Each number is 500 + 25 x the weight over its row's rms, rounded and kept within 0 to 999. Layers, rows and columns count from 0. Numbers have three digits each. The size before them is the row's rms in percent of the matrix's.

# layer 14 MLP down (transposed), 640x160, rms 0.0611, rows 259-345, columns 80-159
109:486479520532513450505501483473535506519473514512473510482509493506543505500461511475486530445482480509514473536473498468506504493469486503482470496505487469530455520520509522503524510476530498494522513463522499423473506499506440496510502471
086:525550540496542479469511516504463462515526459493506524480525499490458498513531487525527508494485498512495500557471498491492470521445512505522493536527524490478512523491475557510527506455519490520531529482515485513519539456537465439454505501
104:493498530503496482506478525522502496505512490542488509472473467552527470492538543495503501498499520487514523453526511499521438518523537529496506467519517485534462531459503533528496442483447538492539500531495492506463503493492524507544481480
106:500526479486504507505494493453536478485474490521498516557496495476458491469466499508486486508535455486527460535450487500473488549525512517533478521502513537445486487533478495528503536485491475530507506508513485485491466518510553522498513517
093:530509499517496495563513505546540522512499525544476465483443496457490514537503560488548518493469461456442504517534484496485542545484478498491484537518496525497490472529489505495520476536512525461520489523511477516498497498503493464511550561
112:522503509531493473469520505496532523508522465516494539452524530567491506476532506497509476483505517480460499519488497501525467511482501495555525500483492491523525489494475540534505482490485526534464519461541494489497461533473489528476483508
097:489481519438545509492558502483489511528511482476515485543460526511502505492511523474512533484526490529529476507537445484487471505483522485506530551518527505474521518473507540474528508455510503543547501543508505534509487468511503484535504526
088:467541501502514507491468487466460490497519468474466505512534514474484489479482490468465508465515511498473510526485496486523501450510500491502507516518490516524528533460512500495560473530564509516483492512487456478464470469490461521504505484
092:486418479509483480500481498511480495519453510496480507542509588505483472505489493502528513549466520496553514521493472524496532537499465509520539504511511513517478506480535508469507446522481509464519511494512507518496458557501475480444509541
083:494551489447526485519487492518518553501481512495505524541499492532533538485492490458506475495465526473486486506506504465537515495507520528471476495537487521446478490488512458498483494539514489522475501444500535484499498500521517439557506488
113:523492543518517516520479503493494493487496517507476487504508539520491495522560454490507516537491450493502517515517490508491466514502505492494498502524489472465515511460543497454484501492501476470502480509497488518500504512508481497578525514
093:493471466501514519491527486533471517529497506486474479479524505456477486450457502510487520499456557528504472509494484520434505499506499478483488494479493473475479490562495526522509481493509505513470527487482522499512464477516492514521522509
091:507462499489522504538445492463529500544517463538508507494452503512550510534510485465475525471498522509470467529480498542489467545531494500501499522509466505442505520467505534526475521480502463520550513485472498525511483468498488485544521496
105:466427506497477499451481524488505482490535499511483511490498450496493483533526503508534557506501521535504508456503488480493513519473485537517494483556517490543472481498498460500531541502468493496498503522514514484503493479471525455465562500
104:502500442536527516513545524518467495537478505514468494526466506478509521486469500539437515529547488487486509531492486477476528543525500494498497496495529506518522471507501496486531512510515504466506476480513489469490473501463518481542476521
090:485502475533511499535496527510498491525500487507508494553501487495461515488505503522519493491531463528540455503507514448528522546507534526497425517479493463519474535505474534501490538479504491501473497460452514491516456551530516501502480492
098:468479497467480488505480492469505509479524496515517477503490473488484481499521448541535516513555491470483476493498496509512473514493507523490494526508512462492500488459478481506508516512485517541475526511458534508463500550443437471499497484
095:505465510488473495535474493516515474524507506496515485499492489472466515513503494522448512440514494524490427517510485507491529418489496477498524504496487509532494499474539519496529498542547510492493529529512495497453507502496492514470501489
091:494472486500486534470525480497482511511492535494509539518453506543489520536510483483500501504500481449466500511494520475514478495483528525470519476512492496477464455504527485498518534504517463514474526492532499483539517490481551468514479487
085:519530471473507507510527507486458467507513496472549455493476492527462486511482561510502527492473509479510520488507476503506460511490525482499511508491492505470494492501521533466508523477540446521452490526472521515497509483495451480509482494
107:440495470509473457497498523498470513508509505473531507478517464527481536503488452493494497497515520531477489495512538507533505460468479492534475541500518489533460482529496504524482498467472477530526497491532515492506496457478444478527521494
100:511461501511511482484534501490523504519513492498494471461505533490478529493510477524560520472476476523491495460508525489470475515482501451515490515491503517489513522507478535491541524516468517484472462457501560525515509510580519510513480504
084:542473529475452435520487462510459516463525514487499516463526476515480481499459510482497493454488495464492486473542502526499512510487496470483505505507475504492523490480508520449490478490493487477489497519447453502493491474521537517497533479
095:471454489448475516567523545490472523482499471527510475520504481543495515508483495502545505487460522498486503493526547510474491521504510439470509486482488489519543536527516480514454464482467516478512497488528458531497519494421464474500510526
091:499513458459546516466501476526477554483528522498526500548508506493475518481499506507472505517505523518520515514479437501523569523501488537532496516519475503440455478527518547480488506500497534514534505497508506483515498538502514518482502475
087:480484537497475498503527512553491515540517480508489526467546502497487505542502533475550476533520477490523486462455502473502506543492465496540462486513514541532460516459488483508484524492486553498498528491476533511473518467498480489486505489
078:490529499506473534517492567457477480478466525572514477525488500558469475518491437532492511512503481546500503477511494493525479492490506457494489449546488465488491489474498465549526477499498515507485465500501510479556501498518484490498531521
087:484529455488526461526515486506493528493506509534484525523525513553503501536533514489485489480468488583516498491497520482521533524459477507490513525468501495469509510512484502478482493493520467503529503459499496454515497506518490508501499500
091:533513499473497491507523520516525528525471502532530464510452516459508453483533484489466472505490455499458523493451453492483453513490495500498470563489496469519512528512530481490492530513459519518525527534510483480496520533467453502503465487
102:525505502491464509476490505502522505514508473484477512516495498486501502499485483474455471520501491459514480501496483470507518482503513510467460497509514504494548492493516474531466550515574514502470542497512477486487454461493479524483442475
095:477520505514528535507456485483462479512489508517486492499462461490434525458508492491555541532514500520524513537500500475544458505459483527465495503527511503536498497512488503524504523491484553500489500502488519532499470535521501528453532474
097:561477506538531471528556456497504508533479498463571504501462496506509512530508514493457509478517500552477536542495443520475468483515493486563524488476548461493486515485513486473526502501486491484525509494522505482500488462492499503492478478
108:464496492495498505480481532520492508481509540512521529500434475536474483515459514541504502457511495492489468491502539538495543481509484477505505463506474484500484495471427488512548520510506464525503517489505471509483485504482520542513519540
103:521502491501533477479464494476505522510509489515466497538470494475508512532497479503508446470504526465541480521500468542506508490494527486519510478495471494502544524536476506509494469512491556503469477483500515464539473528508573486500522472
098:489469449527541485514447497487541481511505484467503495524491520507475484542450507491442513491501544535440527517474503476499494495459523505490474506519502488527473504509529499496488501510496523510459528520502514489508494509483459450498517518
100:511514480510467489544510479504566475511495500509474464486473484540539509498483523497486467548510463518534500522536449535447540492526492448497476517520511498528491497500481499524563484463458556520540501485504474501545494540527494478488511525
108:526455498526497501466498509509486505529461501498517479494554555472487456523503536488529509476547480487493538487495524503514512464497548528515493524508482472543457504497468449479482461496513548495529498463480458504459499533505509473518555486
100:476511497540528526510525491477517516535493488462469501562474528494480484526509496480506508543480466529456482515507491475514476486510467524511509482518515483501516481479455543478534503487465524486479460470489540486468485494489473472507508490
098:519491483515538507518513504522505545508537475501455541507492487542530488492482498462502449471515477527451504526442495501492513518509501419529524487508459534443480513489474476471529477473494524493517465523539543545506463495496486471468455483
097:485500486509516480513496482471518494467526500539535488499554552523475516461560468547510478496508521456488494535516471519452559481492542509524546532532520491499485526444512485467508541534484513487448503524485496529523492530486493487513524484
089:485489479514534504515538497521497478489493491525487480508542494545517484495542539487472484518489491483513495521498474542494521506494517523513470505557494506501515447505484494487491515518502505468504480506507482516486499529510476462470493505
082:502507508523492551522487486437465490519481525499499512476503552520514510471499494498527472510523478483484469524480466557543507449451503504506501519436519496493451487531486510514493526502521491503522480461506496503512544492558508503524531504
107:508523498474500502490527483512447514510505481472505492560478510489510512452498500495497440517487481485528463543520486474509487499500537489476528522515492501510491518459471522470498544503443529481427482473486520463478500494517548530488485476
102:473466503496489511465530496493551514487477550551531497475544489479501479511520500529475494488462535450516535474513495488473546557507519501491535543505500502512478515529504488519499494521501482528495522479460521495503504502488513509511490526
119:476487522543537552476484552493523471536501492498472551471505491448546475526501512510490519531490481519490488503492494537531545513510549468507447477501513515504544551512521519530523506513485480488485543502505512531487477518552440524517491504
067:451467514469469531494462486471527551458511498512509494519507513506479499527505445500503460506481491508465452516543466507525577519499527449432504487486487499483518480489482544523509469451487458527496515497505524494495527504512500535505509531
113:476512522518537470496495499500478523484470521508495490495455527530526480495506474513498503489535517488511499504491502485513467495454523533495470456512510509479517480481516497501550486469577476472501506478518506485470506515495553505502525504
115:513465500551509504489432427542490520548540524501452574515506507511490493502498528509501488470491487486513523450486511493501452522536495510541476501510511533527547466461517473496527498480522466522526522497513540515509505502544497495504522481
082:470504530502510441476510519488474500477512439487492457518526511453476473519508461470484531526462477531514489522522492488527531497496522516499507477473455528506467509519496514489530499498483518567456505508503492508524531427513532543533482502
081:536466498514517518488487522496445513515507512528477492523545452448494507492503475529485517507483495491512528514467519529456511469492465529471460477521508433438497480498519515515509529505491512510526488487522455476502495523527527509518492520
077:476501484513480495495494512477471427484503486520482526486541517477489495493492493484490506522506540435488456525510517478515513499553526512495460478518526535518541509461512524500470490473508506504483496530540506447483502487514548481478491463
096:482514472486520498461471510504509546505500538487540489495513484496489519527524485496514552512469471471518473484553489531518498517476465527554528534562438529487463540478473463483502494496483514470518485493438520482481474519478526524522484471
097:527475503492487471490466476531469508452525504513498508520520479516446528510515485483504567524495504472467484505523467514516485458463487512476523554534486515545449458487508520486492533487527527473505509479459475525466511496485479504486493498
092:510503473508529467518492489529470517503536496550492484505512474493515503481522509495517452474503511450491481531505538536539530466479482471446493479471484499493524478474488470516479463495544525537472498509484416478484458467507456522515511474
086:447471502557469546551501521499507510522497510506504494479458524511472497553513503486514533522490489498507442505551470526506545489494506504474483537490486553511456487546469499502503494470472510534467451485466494500486525435522525511480492463
113:493501515488484526493535484516596463493465505500509503485484470494540514487485493478468498462498521497502501467510496520495459458518558480503496488511522532536497463484531513496508498455540475521479518506539506493475432515469491517507481520
105:510495466506536519488487503502516560520537484503519480505490499529477506486497517472501519490483474459495449484495511411534515490489550521481444487527496494481482488525504465536514539508462543542514517509523536546499472465507494519485482483
108:515482524522538544496493480506530482491491547514468477524477455485542511523465492490549441473488504490485496485472541540548511493531509475488491482511520534502447515475498520496514486536525505531499491513523524507471495515506455454486488569
132:488492507452492505509466480499523534482469552496503495510490540430501486483503533545514491456488506505520485485503523484503475413473499520531467474498510468502492510533505474521514493493541498496468524446534512479478522471534510482498497525
095:485537507524527540518503500507509461520470494475484518471526544490473481489532488531518510530510509505477501474486539480517553469497499495479516537501512460478512527480535512491481484493478541478508539441467465514474522488468489480486470442
090:465522525504447515522553529479512523532476480541508500496509502531495504493478500513523518506485482492473486483513525518494518484500483497529487509522500509512512514480513483480474483542519472522510453462494477497510533454486460447520501467
101:473552548513490486502514509472531472523437535503457510508582490522479472485465493500500506478503527516533492517488560465475517495489482511483506476530484522543487499500452498541531485480528520514452490480508488550507484462509482472489518496
106:501529508474516505510466456444489468505506482486490438534472486464502456474485491520534466479525473469478517492466506509480474539516531521490509524459481508464535486477512464508501496493497504570517520506505483496482501505470542482509491472
095:500505519485517492503511482486526467490478536496485519497532456490487495477486517487513484529491513486500455497482500480549506526482519500511456546481518493492545521547530517510504506515506476478467497527481534502487460443467490533479471514
105:477474510502551469482528523495499494511548502474458499493566479510497509491460525548469483535490508506451565531512496491494519546483497519493513487508549469514518534512468549527493522475555524507465498507464470522470511517447522552477531465
105:505516440486467465500479511486467529530544541523535506461442470506494519516505463529509504494505486503447464521455525485502506516510464513477469539499495541520503526478514499531510545472433505509533502477451527486516507542508539489527485494
072:527468450464480510478493530498522504543509479502457480431517511492463489492502532499441497497475483494488518528508470515493492471518478484500476483509490550519514466500491519529502548517476525546499498472509511506520501521531489424484492488
108:493522504452512503514517484488466481496527501484498510498531540558506480490479481521517501499510518489504458486469442471512471549492527467497490483463503535486532536523490475476513504492490543513481508484463499496536523499470486537528492488
097:491519528537536478510474440535460504519520505499530512509482507503497533488489508530538506459476521433527547539559520540490529508495521534505432511508460478538487472509499471491461473512444446480470479521457500516512487508467539496508484484
121:487465493466508470469501464518495489457484472480497490464479444502491524512467502494501464522498501465493463545479511505504484476544460515496485496543522496476480528522485508507472502523481469486511502465484463512509456540480479532477496535
093:509516515508515477497485498519504494495515502500494508507469493488490497499497517520566498470506543506494448484493501503526544476466472457547473528516522525491489493458556502468577531521487496495550513518486516514508508527517469491476499532
083:517511509495536509448505556536510480493435517489530530487497511523499488516505498490511483478490506506477497427512494481468440522520492487461485459528507503527481491464478504554510527494518498519498500489514487531516504529559523498485516489
091:482517494531506437483531523477480524519508488496517520475505471523461515468470540535483506483451538511502460473507517499518493520537497540527509536487448460487496501476475544520488542479468503484515523495524519547491573523454517488506471463
083:490493485507514496511499488482485507537466504505494524480434493507496520522476492565496510523548504557541537488491555480437469513516474503546473483446491549530502487495474491499481479506495503490499493487500503474516506493488487505470468499
103:474475498527510516525498480549507498485454489483531490520511485479488492520523520496484528499535545536536520509497499489513502496480450491485504517510513525485514471469511517541475499512508479508523522494471493493487503513458495492551510472
104:489492488476469537521502449479503516476557523440514464482551474474532504526510481515473527527441495510442516505521473476470519429473498502513488504493519479502499474453568486506489533543513543532533497487494506497538500522495527547522502539
096:524520477503533479462493530492502498482524488498509477450528511489483496499471462503466545494451535538507498530485511523493498453502548479504513509458452517532497544524482472478495479488528506473515435499559450477469509498528450484495553511
100:496469496480505523490489429528492472495491510480497539489496518475496520500498505494483518474499470511512469558515476491527493486465502506499468490526532496506453512514541485505498505458507500525499519479499494495543503503500450527463521460
101:461477488520450496484509540504477493511503480494521513486481466461464513497486551545516485496490555522511468473520486526472503491536497539514533485501485526503504516518539534508495480492498511540491547493477481483536490518485475540493476507
110:561509499531510471446486511469511495561494520479473462505451490523443484506572473497492503506519491492511481523496507550517481485501511517511522491507531496498500475485520483530464518490511479451509543526500478514469487495519536508514516502
087:524559507496472547500479511489464520488444469483535474469542521517528475528513508464514505494493490479542514509506428494509493516531536500522516507474495530535495540507535530518502501496521509513533515506483499535486513460523508452493448462
082:469486468516525468498476520546480500462509491500579468444516484514500521550533534501537482497475469513548473504489509470519500481484478494429513530543482521512516494511506534519481515487472506515521499475505524470512549498472458513543548475
108:479443505484490482526502517548524490493454506514487500490451477448483515500445524501486461524500474469516505460469498514489495492535517469492530504496478529489479465518513513518519453525512516516521498476491542504477518472503479478497521538
108:519505456464486513537482494476536526522506503486477455508443485458537504488518480480531540482469514485524469486491505538483501448483461483479483486516553520483537473451532502526505485511537527434517517485484491478474517479481453504525485490
093:545532506539477478528518475512502447488517479469506486465484508498555495479504566502539516507475515492538499494510502507504480491523485506496511508524472493492532528472532513507508531496506515540545498481518482482419527473520467497528481471
104:563498511502484486494506486456490494530516494524489507485550503485524516499496530493497502488527478489525492490535521483525470428496492488467505473498480500464505493476474495536521510528465518472524505528519545531502509491533524504496499494
091:468517476498503500486499499474521494466519547491502496438491514504501496533510532501481505511503483512519500488495488503509497510473522507423445476487498501448527485466523519478483534521535532480482491525498489521504498524514533520487526514
# layer 14 MLP up, 640x160, rms 0.12, rows 260-345, columns 80-159
088:548513480533541497499464483484490492508455485504519465490503471505472534505512451511500478515488510469486492512481472493525480504498492509514518527522463533478471509527463512480505501561486533474512520518446510512463498472492509511520517510
109:493477468514499515490489475485540507520508483508479454512468493491486512549539505490495522502499491508505496484537485461492481484512509471481484508513418525530491551441498505451529469493464524461462468480531476510526463519521478525496476505
109:533532542538506491455486482494526475506509512501530548508503470451497494497496536558519462518541503461497504520508480525493503509517547469517525505537522486476463479473537498456509486514445526486536539461509534470479527522463497510537509517
097:556479477546501501526518486446489499497461497494506465510527487531511503485515496486502542496511494534500510527539519519523458511512518474526486477495509503512521530457501464475508492456524556540490522502493480471497517475508509495492500443
115:432510518423477473444534486487459548497522503488493480516468517535546538477506518532520521497501497480507451492507473499508498512495539500530492508511513522487482462492488470485441468513480544507519512508531501524504471483450526509498492523
097:527534508502449520480490452498532471496486455490521527484460514446484509551530481489500490523499546443495493455511516506518503549500450483509491473504480508544497516489496483527513503493493487507485441524531516484496476527485510519488485540
095:449490538536511528500516479478503513450474513505521506468500476482443471508482533490551483515523474506522477458494499504493456492517527479491522499507498506509550493488462464518484457502515543501555476451484485518520539449512513510526513496
096:478495512449448453522473474486478510538515481476558501526542449499486543490511539479546486523486500491498487483481460516496501480480503516482491499536550525519462527535493458503495511488523474477542510490495508508512469506479508505524482488
086:518494496499484486499472491508494480506492526499507516435472482505546446496450534486512499506510482534519480459478532518484497486496501459508502500510501487471471510515508528491483518486479500518555511493517515514469475495535520495541454589
106:531496476576491487520488558491496533456504453511480452515464505513484485501528533508519493508483486475462493524474473516533499502486539510550532479523478495478499474471521530524502530498504541510498506463475492458514508489514473438484541479
100:505508499498496487490478476508548535508509521522470513506534493516498526470507535465511529485526498529436509481508547490571476480507485470456491524480512459526514544465521496495491514507503502489513499458504520466507512501466491520494541486
091:491460509452484505464479545524499483497541479483477500509502489503473497460510519497502490540492501471503529518465494503503497496505458486513491508528508492502506525498484455475513486480509453539488484471457518519535489489482502519499471521
104:466517489528510497523568535542505521461515497493529472499481513485499513484480550469459487506517503504478513500482475489528458505504525514501480488509466525504470474463473528508519440560465493526490506479522519515533451468514475476517481492
098:482467503495475509450502491493539493547460510510474485499495485494500514508503515558497496493491498541496483486498488510543524494507497493544475513574493489497468468543543487508517496463504496493460495501476518522504489504472541433449452465
093:508479521544511512451495458509514435504510492471480503510470525488528542537530539511493524476505495493506474447510503533516544457479523465501522538517517505521507503514471527486526497532531485539488484502509477514507526471489478507516504529
101:499472440518485511465506513496543526492513493496518497530491554503499476513514499514533457498504553546512477509510497526500526481508519486514548490505531514479520520511486499533543485482558542515499524496447470517528531495508523500541514468
095:499517516487477525483505458495504552486454510489507506505489519509515501474476489512503498531473504556523437479514541518498493498502475499470492541489506494509473535529514519486502511483511541515518488491576522486483458473520525511517493420
093:497577495500502499502477505552464465505526483488516444529488462490460505513474512499543480529472454478500483538523478451480494516497521512522493472512493557484488523522440502534540496559532539492539517480545510472509510500521530445503527491
088:496489484523474478544508479487483543515566500420527514479474513511508510493507483519469506473509461507518509534516492515524472516563521480525498547486506566491480512509538527495499500517503492478475520506493477495487499465479462479564494493
105:470517452504491511501496506517506483506452477522482510469506468493472543518496518531486497482542502470480485538496487473527496508514566510451477500515460478505460466500491501480460470491495484557500503530509530453491477509475456464472501506
103:495517479454525481514532479501475518487507509537507512506521509496503478513558535503517518530480502524507521508506496545525494494474511471468508489464472470504513464521481507492501501539462512491563490490548556506498516550497542503488520502
090:502467498506494551537477508481517505479571505494478453486486524483532506503470506563534451497465523491499508466522480510525521522493522525495516500503534500523530524495533502467506511547473497497572520545545510460512506518482501499491503493
096:504503502490472491452480479555502537486474459500514469513494462479475522552501551468492490505490500484510507555457485495529479476483482493568481537511473516516505484503485454461473515460525537493470512511521495490496482476525485487479516464
089:483457574471519509525553537515517444515503506470482503509502511526539491484503525480518467477490507515526448492500490473502476498494492531494513479487493496454505503520502493521483480510567499505528479488514535493514532462466539490509514463
092:512506522463476506498486507518546490505491477499498440501561465495493507484510521485472505501501507497473528499533510476450576524496474465525529491530510518473504498498523493512461482500514524473515498510491453515495529485515527461474531543
083:535511549492519442480504485487487488482499482480498502498497500492536513522517498487481510548495553456486536534511492504524507516524485504516474504464527500540532516522497491539507495492530490466507531475446463458475523483483504526480453490
088:493519533495536504428472560478469451516501537521528478477459511509537491503501503509543503492515494490523513519469518505490508531510489542523485476478501511481479460496459506496484560495515468514490488514496498487466513455479520554497516494
091:494555505556497481514511505521519557459487489463529499522486538489479504494525510504513490502524481497512453535512507516495437499490526478499500480503517465476506483497498497541476523570491474535498487518506466546464522513474506476486506508
101:498504519460507466506507479481527488499487468512467512532484491508497549519509522473465469528495538516540504513555447567503493524513476502498515518499504450469493515497505497518494530501488457545513465491472519480488495452537528540528544464
103:551490529466498535528468494498508482519489502488485487470500510506561477538508497477483498459519467536562477515457509486535490523495480549487511493517499530468512526463529475552493478514500520536490478516483500509507479531494484495496510495
096:483428500488503502494513467514543493499508534531522526517484459542518508490517518476481462477491513482521475445484498513484499465479532494485490493527512498490470519491503492469541447476512520442475473536503506504517477474468521445508468513
100:489491479518469551500492472545492489465491485494510469499480486554515482501483498581461515498497531526490469501505501545514496510550506499515465487491494498456500462503485474503500479506480524536517496546488474495461521487515503472504480500
103:538517486473498459506529492494498507440513498472500527516496557520487529508478453456462514506522537485500493508508498510495504509511493491535539495452479493511511516480518483440512494472503460494483523540519537513563469519473517523507497479
101:511519476490497482506480472477519475470522475508467524515484506511546540478506471531517543505479512505494478537526496475494485490488530511496494527492504491480492540511512468539477542542515541475519519524503536435464503471555475488505485488
096:537524467482530480509501532498502489500513505486497500485491483526484511542492507508522481518486507532491447497477474476512474485495459499512446487504515470515483475496494461505527529530507495509487498545516471492494509490537531495510538523
106:501484510447495479487491503496506503489559498513489520494502480497533517490483495509480453486488484511541511459507537420504519478500512488490506522504504489514539500459517479516476521549471495551509539482514507511500496453503451486519474467
098:503449484467481493498477482521483488463484467497534468493527484509533538534475522504512506501503539509553504510482536478510471490508526504509494555490478496501536505550492524559480497485459533466548519505492502527509465510485505496481499509
105:523542531522478519506479471471455501525547497491516467493499519491433498481475539512511515487496518501538477484483536462528496499512481529504475521502532495497463483518511503494508538494532459544512505531514512522501480501511560464540503492
097:475518554513452494497503470501460502517513495538509531481479516472484482493510484545524478530496537473492475480515507495483493523520465502548518517499490506529492521540516522488501504501509507505458483484522490473503496492530540494538500470
094:498502508514521526508530537502513520453509531501523460539500509539474543484473517508519506500503486534540495490543473509542450487507463460538473520529558509512484492497525533494507485492516512525534482509505462467459483480535494498500458444
082:499499499510480514487486509494483473489510491467490481544516489477521506487518506493493526547501512520474534496466513479536492513469536464525504455522531518552448484447510532495529489430525457428514501495501463492534511506516509490496521507
109:531512478452507473485492536498483514498485498559506472438497523538511532501498535543525486552519499490487459524494512479529491440496548470480509467508523462477489468512482472509490505539502520530505525531488502495482517488487526496525510547
101:495491540498471490481512497540482520484545524526503533480551501513482507541487480486511478529534513475523478496489491482494529511526505443440525495514468486490468529501495477498462510475443512506537534489478469489511508515513507515461497463
104:442495479527468482514484537487491560537467544547511476496490475499529533551522494509484462525505493490474536517499490488528502493505495498455545544483497464441505516500496522508477472488480478505535519538487521482533496484521494477501482461
066:491545457554513507494518509494462490481528482480492502482516465527507472520549555526504510480485523525489511500488506486480525469505540471501529523484544504485517471525499430522494468513491495501487470503515463521508517493478521508465487462
112:489549484513470478416491543504480479517525468490494529543492478506499509488502505486515514487535508441458492506458520510514511497513470480508523514520465501554491519572526474474465506479468492529528514508471505496506515481517501518494489520
103:483499510491429510528462461479477506515480499501468553551514509468467522539467496482491467490506476526551443480514544490505427470509510479478494510506490544494491527508503430488506519508502499500510441488497473482509514505474490506531535494
086:508478481493534501507519528461468518507493524450474513500546507470514482489469507545479490500518518510530533532501492516521481448515510480495501486488479468521494457474516482500482483492488444497482489519519493467468538500520515459497507513
090:483474502526496512521477482510546489502488502469514476529527525523511528486523511472485493502508452486492521442540463475527518467503456481509517507543532548500493502464527473489500431494485461466500541503491509494507527477513511454490478526
079:507497466499476504510505508542525468548481479517511487490507488571490520514513469517504498519496514516540503491465484424517515507459527445481490497535485505486506479551458456493514501501495471471500452506477457483510478499503512494491537428
097:487560540460493491529482528486516507502519532520481492513483485524498522474508508519517502480533444523512504519453495582524482481529480491511507481493538471497485489485504508521504513494511509517467540511513525496495489507492490476504523501
098:479530480491529524536498515507481430503434507504484513507513521480469528520491494503542484487537547535522474492467480492487516507563472482489525548522480536485489517487482485527494535478504541479456497511501512464474483528507568485504507500
096:502499491491514484555482528518472481499499459521509504485467528508486530473550509507472488478522501475463444533498449478513455491489541500489458528545518495497521521494517501525473502456512517553468543541505527497482457472486511550510484506
089:545508488543515498507510502563520537521531445523510535528506516541482505485527492440487553538504508529551494497520488453505449499521495497473509501507492510495456506486512512520498498495439485492491458487450461496462500500507491496485541490
116:488491503530455524524552526505482490477512481504498472440496489505524510509452525481474487472539524518532545535472480521500512467514484493455498516483459533542503485506486542542500534524514488529479504508492502470489525483479504498464509501
106:491525473517480484504481520487466484529487457486531507514499474511467449512491479503506509480476478473506486488495504508533455496476542520507478488460559513506498504538500532456509519513501512551459555491499458505450545500443515497478501506
106:499488488512479497517504496485491491495542539551480448525497518480497497513517524502469464474490494541516490488479452541477472478488477481501552480463549494486433539497504463504475475514504502492522501523456497524524500492522528535508493511
120:509519498501483499481502505456463520499492510468524502471528513502508517512487525504512512534514522524530518507521525507542481507535499497520557496539507474502454540500496470488480525495518538502525537525518471518506509414482559522487512527
100:524532473506504534506493518484486494488508502510503513483437529507536491519495517507504464503459468494525500503525537499520536480532519519537469483567529535466489476493494549504506485504506512522482522509500473531501514502492528498529464486
094:548522491475505505485518514528469471491517455514467501458494542492537487503542508534476466500513512516533512492487551472523547540455527525477499482511534482519487518529517528470490502479489494457485503510455490488466502474534523519506507506
103:469473483479452525502578514511512475541564530466498512480540491499476518523509505472523475478532506529476547481513517488514498516500509445494520506466481499494496515528455516511520526454468503538519489506526483487497512525470508473469503508
106:510548497464525508519489506521512463536521483540509528520452447447503481479489504489542486443500545520480488491527494521490510496488480497495477551546469544490502482506511526477518525452535469506517482526501552532519481517498518520513465517
092:491494529469490480488487503497475513474545512492473463522476493471504494490506478496518535527550491515505498533506527540550510527515494523482523509489456433476466581467511489459502453475511479483524482539488453506524479517527482478485525494
103:506523505549482526502501506475517512505484495547496538484502462515494507563475452541480472495472537450527467503533488510494538538466565471514478500478490481521526560511508498488488439510456480489517499540505504523496512471511523485492484531
112:546492548532476485512535492491483521482492527537528522568496488514472480559540482528517509503528565508496494499507522517508508510496522500497536492485472543448503509520548475511533482514455508488527477483526454489503504503563493462538515499
072:505503468545480518509492490475510537494503471528526547540508483473507520485496512524535496489515452505497507490521538499483490482545503464583485475449544504523487496517565456476529464497476492470533476498515456508497511510484482505495508498
107:521504521514504547487493520534482495490491475490533514511517519465483516513546515508506522495498508517483523543500485545533524585506463530528557511474466491482523512548491489539486508527484480506477505548523492502489512483481525513512462489
095:529509514498493468480521523539503530515463450509480465474511490440521484490558493482478508451497455496497499485476503520553528506497523466526515530488515522462491501540520483487473487491521501539529507510501473507475497470509555473460461506
108:528496489456460508474500528528542533434426497524493514484506518515508511496490514477522486565484468495515518459526479485492506477507521522484501523540558480505521537499478508488506493512456491494498496504535521512494502476466470497492493444
097:532503540478530494517529509490524545513513515488514504489484508498525544533503470462517444532500499460465502530509507512470525510480510476442537423505499523479523553458553480515451505498527518501496485519500482535482476517515518533496530508
084:470512504520530460475510479528498492499515507505486535529477494473524469498525488473497513486476512505460504482480495499520513531535526518504545481437530547491531519520491461510488481491525511513440468521501505538481513434521522508497510471
098:509498512474508495503472464517497489497485500475499501514496471505495529501500512525494525430511519519537488518513532475523482493514475468552462547456500484518485481533531482520513457540470467520457488473502478516483502494552500501487487485
081:514532479484527492475496498468507560485537473452534551470461505451477487511500507481504496504473488496487430506523504493507491463499489501498516510484467511516526504541484515502521492496492476537504536486455532514461519446513461524471469519
102:504511486513477500471516519524512487505492494506500467495473514486425555484537564500534511467488530472481475467505495593526522498500533527506496498497533474537503527539521498500478484538519507513468508496523499525479494505511509541490488491
107:501498514520487516499505520522485540505500503539531481565470495501438515545512515532493494503541488519528524475489531515511459520525523514539488455493527496508511507528504480491490505468503487468545511489500447526507453460528513477474481482
096:505468474470496517518491475489470507495520449506490491519475526471494528504490484508547489510519491479523501463498491485498515489495546491543552518526518483561519506520489490484486483510543516514555489478494521493549521467508512539495519560
096:523473483462522535522484522487531505503470507504505519491530475517475512481483534476515486482465474484518486482527528518540502488498512482532489457461501441474513504509557499517485502498493526516441518481544471479500525485487487502500543488
102:513527532492475563544505504517539501484564528518508515535504550497527482510516519491521478478467477504504481482538551510497491511475489471466523466506433500495481506485458508490519474478500502484504495520523485501477520529489505465503560475
113:542503486487472504490532453488463501491487535495499491481531532549488541494490509503531511527475526459491470539537483435490498497500507463553516464511506484496485512489528515529496450524521516550487482525515526528524494491471510492492472516
083:483480477462499455520470530529549528460533500529464491501470521471507465534499525501496519522468493488465485460471522472493549489454483506478533505536509489522521513500521466488505531482487478495456474542544490580495479526522511517506516534
089:555465451494482510507471474520540517493490478516520498513504489534481503521546483534535460491484488514501513483534476452511494494520524544496469490480543495489516502442549513499509518498537517494491513509502497475480470500514534532485460534
108:491543494480461532552522502499519475500496498516487518459508510488506489538500512498502471513498512491448507535533502473489479497502533492506448436526512538523465481465451471518494488479516536501509519516481510500490501493490517489517505490
106:500514447474477525499546530462497500512480505510542456459513517526472512504512487525517548507438512508504513452488502507502472518537496488531485514467480535492511553520492491448502501514474548519493507524490473523504524510519587520519486494
097:499494530528475441503492455473506497517515541517444521518479504503458498491489488507498474496515512538548487497495517476518511505509458513518499522475541545492518556489491493491465493518482502516501477504566520495509528498550500529496491494
105:499533525534507517473507511520480502490532474439516463469547494487459455506502506499525492511519496513551502498472481493503485493489515471461506460523509551550463546490441456486493511485513512494501512460525511505502523441501488493495476498
093:540551548483498499504496495507520494506504475511500495503481499488539482552497513482530498493481534477488503532496510485473481495497484466463529559542505488507452526482554497507504500483511505478462513507483515551543481508482492512500465524